config.yaml
hidden_act: "tanh_gelu"
norm: "layernorm"
attn_scale: 0.125
init_std_qkv: 0.0312
init_std_o: 0.00738
learning_rate: 0.00167
weight_decay: 0.24
decay_shape: "linear"
Each number is 128 + 24 x the weight over its row's rms, rounded and kept within 0 to 255. Layers, rows and columns count from 0. Numbers have three digits each. The size before them is the row's rms in percent of the matrix's.

# layer 2 MLP down (transposed), 1024x256, rms 0.0894, rows 635-660, columns 0-127
090:170149132110103107083139143122119126151116082149100089080120127119122135143156098129185131149097131140085150104108146139117102155126103137124146135109145178159118104121123164139118128133145133132105113111143162149120128127137098166098136150110119155131141131146120113140083160117136178150102188128147150105114159154124138118105152125091138133116125129120113107136123147150133117130147
104:134125127109162154067131135102149137134124144139126126121122140114150122124125110174085091124137113131109135100168167155152126154144078121132166130114096148136117103087093211149156087128132141128160152156109103070146174120134130115150106153137093104134123096112140092118083098126137113123168128088142126079112108100151119107171118073157132122129158133143132125150123142166109141106129
089:139141125180121118168152106156109122115121103096185144133161178057141123113165193133146102157115095148114110121113145124145188116137119094152140119124138114106131092191155103154102152138153119088095149107134095107100125104114102120107119159136127144114120166122109139099121113111117137076142122115103104117172115147141129114129096143094120114140157085116121074096158118091145096122077
100:157054091122143159130155182146117133120140121156159143152120111084123131089128158116119088127114163107091150156130140155133100105072150131122116096095107162111131136104144115125113125120158150120109174138138144141171105169155114173121166140110158160092093155170117128124167130146099098119109127127115148131130112163100141112157157138140104103093093144113120164156108104137125146094139
100:113105169138139108175097111143105147131131086144132152144082122122160118088122149111141160142166156076164122101156115149123107128064081100128178104119117122103095161144124100082156186184148139172134117079122101153098159133131117107136134144104081128114147135132125181121108108120102122155121132094172120134129119111155143117117169071144098125130136130125113106122098143134128131133173
103:119144117150140118163119162125153144096098124149125131128125130119155122141138142152160144140120124121142153114114165115129054132151128125102118169091095106072169123156117144137151132131113131144113138113173135096150177139124106119082129091215163116112170109122116164119156147154151130099138110110105099114129141119111127113117177092105155137100125115133171183100142131144160141155114
102:169132129091136123162127144113160127132135126146085103109130144175121133110118142128142087128154096117110107158130129143126148104083131096114128149116140099126117176136165090101109153129108142126121127132129190171109109170111099165154172114132123153142151124134100136177153101120129079145164137157135115140114136149111165116130097134137116108135117113139134130110112122100130114129117
097:139119156086151120152105166104111138114114114163164091125142092158153144094132164102124123113143091108174079166092099148141124134127129092130100129111107133105135166106132144126149175169123130150130095151110144093129114140126109101119133117107149132146137094139132146149116131185124116138101126146150109098154151123123150133156142123113137137141076109091094132103111107163150103132126
111:101160147109105129147168138108099140130158123148174098121107165170122142133125073128080139143175111134118099155139134135168103110129088148164120109129114140166086098131114116141117137152163139117094145103139080127128128124117059117146119118115111138141072193146114117139135089084120152132138135122131139156124097136138123117113139167092149167101097103085172093122128116143112104136168
112:127115145155193140168127112122149115122186089131138156098082135137159125140132097131086145136116123070111133173133130125157136137132120142149143115123158100143132096137098114124151091161114163124098109091136109145131134111093128131111143163118091085113133164135118167142137088103172139132149100124131112102091079135158126147131155143117143157129093051120139142118118111105084106111132
107:123118148143096153123131154113107106100119153127102079089135128123143152128131102135121144158154112150133141160173123131102136078143166108130181130139086101125138113122121132096125150146152126147105141153106141119128140134130093107159151162103109193119131140121146147132097162147164189107160133133109138118111091164140135179125119119155152142133138100125142087135141111133107153122123
098:076175105110158128111142159157154126093103151079136098090126143128120166072114137105129140100114103111125158110143139122118160168145141112104096157178138072122133099120138110127107105137151139146143141102142135133150122174116086122114128166128129134149148100136116164158167187142122097129117137115124157123152177112127131068112164077113117128147144123099092129137140114116112102144101
105:127127106195170106125114129115080156129104118140164148116144110159122124134106129133148101146153094169120103139150162131178148144107142138122117092095148167138119142094136140139117171104177119092115092163112098164128108130136114148142108147136145130128111095096127135150136172152100136131105152134155114143154134099111152108121122089138142107120122113108158116136114123137141140093119
103:143130134120133143084127141152150162139141079119120096083127144133123111121098123079099068125150132112150135110110102162128135118176138161140154124099107121175115084129175150148146120125157120124136131151104086132098106059137158133142104134128181134104120131139147104127149105120124098134125095153146104152123069137125155106117153080125179118124124132180158104157112108143156100121136
108:132105102113119120126096140157083163147124160153175128115145150182089130139135112114137143119135104157150111105139065100114141133122131145136128148205146132162169138126133156170166130083089120172165086100137114140096123123157144121098148104101074098124127130106112124147094111144121113139186126098126136075125121121152106136146147157137151110108146079131125117115086114118138104134140
085:105132128097153168116147124180096132086147094129094131091098100098151087145174120128187162124140146150147152109100146118157108066130119104132102120100160172152126054138119109096146139138096136118140129154120126123130119083113068099102148165134161097143120086117125139126120127101096122125135153124117131125115159141140108133107132134157134179139187148124139170135090138107107113133149
098:095137115132123134089167136122143120103165096132133108105122111171120137126187135115117155142125145128091145073133141108173100076132124159086103155121144131092084106151125110112102075122078125137095137134125126108145114159131140152138107117138150151123115092162072120107125107132148135111131133125111175098100079153147093126138114176100166141131137144114178164118170125112099106138123
111:128122131155126136123162120099126185100125067113126103116158130127128101108096100142118131140126142163117148123147156099126118098186140090148114110145136155095104136086131118148144131124105126156119109138138172124115129139145156116094113127119090130141171116126112171077157126162141143144130163135124152141130116102123122165101154150192140159135147104126113094134131114120111130111128
099:157148136113110118105130118121161121129161149100149130138129158138104146121121116119170132131142164181136137107131141167126132118162134148139118099136127152108102115131122112091162152081052135103127150125142148142141165163137134140146141160127127137118148169115108111136139119177116094157172119122137122175156099132105114164103126114119160086129175087114140146084131127100148148124132
105:121149117149113119123125084128116110124113133152134154138132112118121115083138147149097102128095107115134122129142135070130171080137111135214141139138175104128123107113130117105124141100159152121134122116126151123114151169128128137141128111133111083114099123128124146140089117149127097172145142122111120094134111121156135043147135140121108124166155105127068153128100150106170144167180
101:128134107112115164137115143121131164122138114146133099120157166131112125110111097160147139137145156102120136143148131114099170178137136136143081077104170107092112148126140135101131089075133106141122139161174168095149125146133175139114084127130132133113107079104143099107075135131166148109098120150154094107130152139147156118115158107092128123148102174175130115134100095141162160096123
094:102122111151107121133117089128163132154127077099132079140097098117138126164101147177116168148152127136106176126127144158136076105151117153128134147132095150118104125135097134113135090122097143117100131120161119124110092130122097125118095158117099132169142134163124126137130155128158121116158153130132112141092124104183158185127140143142113160134109134147206124128140168127157158102114
106:111144109095132114121113126125133099104048142136141169143137149130168116064096140129133130146144131127092119124132092105137147139134106101147151118127135150071132091137146121088125130152191119118162108128090084127135127140107167148136112139114120114106121145101147133118093128236131118118127184155156133119146154138048133159136115120143107127132129127121158124125142129142126139161107
100:114106123110156128141133103121111129130139126140109134127106111157124106143123171127119163126130132115077132151112089089097131156140087105122140108150125134148128146150158138135146116077120169141096143143117104109078138150128115140166134104184190161090099105137140108122113137096119159120150088144113177113124101095130120108094117110123137121152156087121120121110162151147147123143136
102:152109133110187143140127135119130116135138129141115110116135163103164163129151151097151142100105092177126091129161115118122145105076129092128136133143104132096128153158145106134154143176141141140109139160148131158162134111143138168095176110136085161087127126128104128139118119125091165132111162134127099117126179141114077139111086125178099188127119107108135095129164130127187143141117
116:161147125109133118126131131150106153122111098138115118136168117132104167105162152153141127077135137107105115134155109105140157158101109111123087138147110157154143129101120150099118145155095121070135165119136106117090132169150154145152125145117148150154127157069134100120094114159111135133097145055074140133134145108134122114131121099179117110088119128136151182151170166128148130193096
# layer 2 MLP up, 1024x256, rms 0.0895, rows 636-660, columns 0-127
105:145184150139163109149141154143123118147123142163134111145086120080166136116121137124100132117119158140159134141160141094082133170066125108140119097148124130141099128181123107112180119144092129155093133126108107158134077124094137114060121098150121129136120115110178127128105127131146153125137112140119093138138097134131101113132120130116165141154154133170112076098098138113110132119130
091:134160161115097123117145157121132116140140189135115108139122103162132121128130105133100111124115156150133116121103098156122095110161104117160148123150157124163130124138156160138156083136141130160097094094133110111168103140106145103117123118105105142132158094114110125149134114149138149142080143124129094131098117123077139133135153160157103119112142159125105133203115151122136139125138
102:152082100111119129130163118131127110096137128156113124125138114175150127146091097130118153120111138109126089103162093170107101093133145107094134166152123120191132147186152076170132090135129125157127104104151106129140153158134153116117099103165144146118143144087117148114121158155169113103116115103145108095141130155160124138164132150116114140132130143104122143120072127099097114129167
104:142115115097110086153115148105154116137129111166153139121128107085114141150155137125130117109111112142120141139143081136121129145107118132103121160163085095110136134140142112127138131086115131106110138112136103109190111135117149167139114131147150077128117106126082115105163156148117102159166151149160094120144111113103154160086102139108195109145141092187144130159167087117096139114165
099:159136078119147169127133109069118162151133114128119069103128123125126164132160121078085123100125145121157087140129143132085155143124106123112135150116128135142124162116139090121150134173133070143132121066076122181114116143142134167112134148111134141179120107187127141154133109104183105145107135096166110097193153130145124140111148148107162105130157074104143096151131106116134125132127
101:153136145111093145130125121138152127104119109174158138147156124101141156153150157100115166125104143117156079120122111123117144127103118121130106129136099153157136173137131124118122112121154142182144155105151131115108154183144124158159155118156130122141131139139128148120121115131130125103142107120094110123134146127142133129118119101141109094159184146129130115101115111137115169158138
098:154097142098119165111131099123145108114144133111129095130108101134176118104153085128113133163158124158117110098118088111114113129108139140149106124164112127103131150106126128162100105073116151112083153130127128132133101139154118146111112141156117119156107110162144105127161171130124107127163161136102187145115109133097142153079124121138154142107138128128130126106163132107102131082088
103:151156108131117148153165144141161111153129128148115112089105111144122127150107119119132118129110111147117098201148160106131122133116119149125141147137128128137147133167101099145158090135160146167098100105093083118131159111077160158122124140141077125132119105145141154176124096095150170139119095144104115090146113114125123143143169114125169110145100134147125126129134128111099143123161
110:172145120120117117148117112142131133138079149119145125162090121136145190131109119154149102123109152127108102127117118120107119098098128116133125074150127151169120143074133153140168118103142098135115120165138096126136129137116138129111146067083135121157128096116137119109091153154119163133124104118120108096132123133111129109112126138137116135127121126103102121133117114103151131125157
105:132101090134122123164122128117102105138105134147159140105106120111102143121101115138142149131137150121119171137162120076095112154104142124085145122148110128142146140109126104135151119139171116102181169111170132132141091116152134128073134091151137138106121123114122165147100157137119150075109127130158141119140158159148195147117124119146128150130118110108145107141116087115150144127113
097:167122145125112109109120139128098150139145113137133111122124135133164150159114105121095126141099146137151097131114104154107093098133133142123138168111162102101108138110116104142168120140120106109159130159109089130142108142110140117093061097127110107142143138132080119133100073164131117119092138115156082161120138162166148138143123141122131136127100119144122080151124150099110162126168
102:128132117149103110147136143153161121128159143138161153115170127140065146136134106150169176117122105104143106127093168140090164158126130126105106096159073097123147144128129104144171105143160127119141090134109082136149083125172184163069127083147149137122119162147119129112096135174150126133124093155128119159119148098111123144109136138133142144115123082121143100154081122116117106101152
101:126122121080121162117097155124178124162108153110137112121127104131127132143137151135072126152134126169108121117161162123135105130106158116142140139121093154118131151096143167138115145155109106131113144149118080163129122129106146120095127144158118167124110117071191150111138130157156139124121121110146169143171151122138109163137119143085138152137153087158120138099158125106097147116126
107:135127108104130119173129134141135128126131123120132113180129115126127122123136153099115106078133167137162130120178082108084134143106135138176124148150143158109076128143167111106133105130178154145097097081153076160148146150132170153101138127117137124142141138145134113107139160148169123090082130116127151120167149165126150136142102148169112142132133136099131132131079099098145147087142
092:160130113119107145149160133152138100118115113149118114157143138148137151138089132126124131166106133088101125133128102151120116120137135119157086071107125126142202122121144137115126125151143144128142132118133093180089042123127114121159113111145144134123108151129114094165111096093128166138131144133154119126077113094158127142180126105078142132133141135125131120117116111123087124122138
100:147125145115118152112110118161136148104119109149133136139141142111136103126115082164108145148080132106130083102169134131085112102093127139159162098145109142114171124128125114149087077150113139133107082138128102129192108145144135133134069082121164133134154109158148107121163169158131137136098094116129139158102135122100135127134112119147126130102143162144106122120158117118092148116151
104:144106145106137112155083121137116161102148144095177127090128146116089109105139098143104089093140137155095106097141148118105121116176148125088142158163124071146096164108114126143168152165105137117124130096094110145150091116160153138122087102158079146170152079102091137136145184148113143141134097117153115153137130153133134084112113126181139110156092165150165132126143087113105116110171
101:139125094101109112124073119107161120125117106122161182134135123102157089125141109137102128113130176143104129122127133173122143145121134096151093102128120133173113132125137158100139101108170117155123096140127142092146153121158142167138121112085161133129145137119136140130139102124147145148126129093155174157159169099132121133092145139159173123156166135127134152161151155101086160144131
107:144101147121114131145149071090139146094094086162126117133135108118148106112165108126117129092138148126138129124144135151114160142103124082175131103126098119143146136104121141149141132110115138170115138104143111134112101134119156118053138114113184102126100149167117131140167151104077147118114108115126154072136144110114136144137087107173119137098127104151166141095114161098113147105115
099:156098164153085143084151112087133160148114175119114104099153110108174130144106145169210098108109101099133127113162092100128114131138125127143095142165129120113117153121144148144131148143151121146118143112087115145140073178133130113092137098153090114135147175093134141114088115149145152145140119126150138108151138152125130145125129156146135141127138185139153112170115138097133165106135
095:139116130054146163123152111111128116151150147108109133103116078106182091154154133150127121140151110128153120118139115131139149157130161146146121143117155140130136147147143118133125138112152109159167128100111098120141136159092168122109100114128129123150105138087124136100128132145124097181164139143174095094156146147093178113145146066156135112112122140149103155147132193113139141117107
099:128153161134102122150124153133109066142144133124140129135105132114173107130152114121115093105094138140111110085126109127088076085136146152110101130132151155116118161094109097115116101135142113144112110139155130105141131121158162138116136108146109118142096068113161122120152123137134146149137132105150090096125157134177158123122116129166109150117160124142123146146118102077147131133119
100:126103116118110153080102111145122137145151149164159162164097119142130121173116107140116151135113122127149116112169128124123131141133132140088121129136075149135115152115091104123127092133134181133176122090104099144152128146148119161124134128163100131103126161127127137148098109063100162122095075141147179130138164124161115137146124165125140137099111133104153138123123105131111175148144
100:164131134123135139102130115126117101102110143117146100189165089086105143098130128133127170099118103142090098140126126136026143141098132114137112104150140135109102122156113100111144073140140149144099131136097120130178153123124164141149103120118124110146114115146146097119115129108102146169137101147152128133142164128112169163080093124147167134106147088122158087156116114079131120112115
108:151153104120129159131126108157116117178151123096112126165113117129135154155134141116128154114133152125128119130145166129077126153109128132142121096139120112125173151115095083142170151187127128122109101106153060100171089130156147127136153103158133103123113158115116120152094145145114109155129127170120076096147123090102160157143119124162163170098124056131138099132137105055159171114166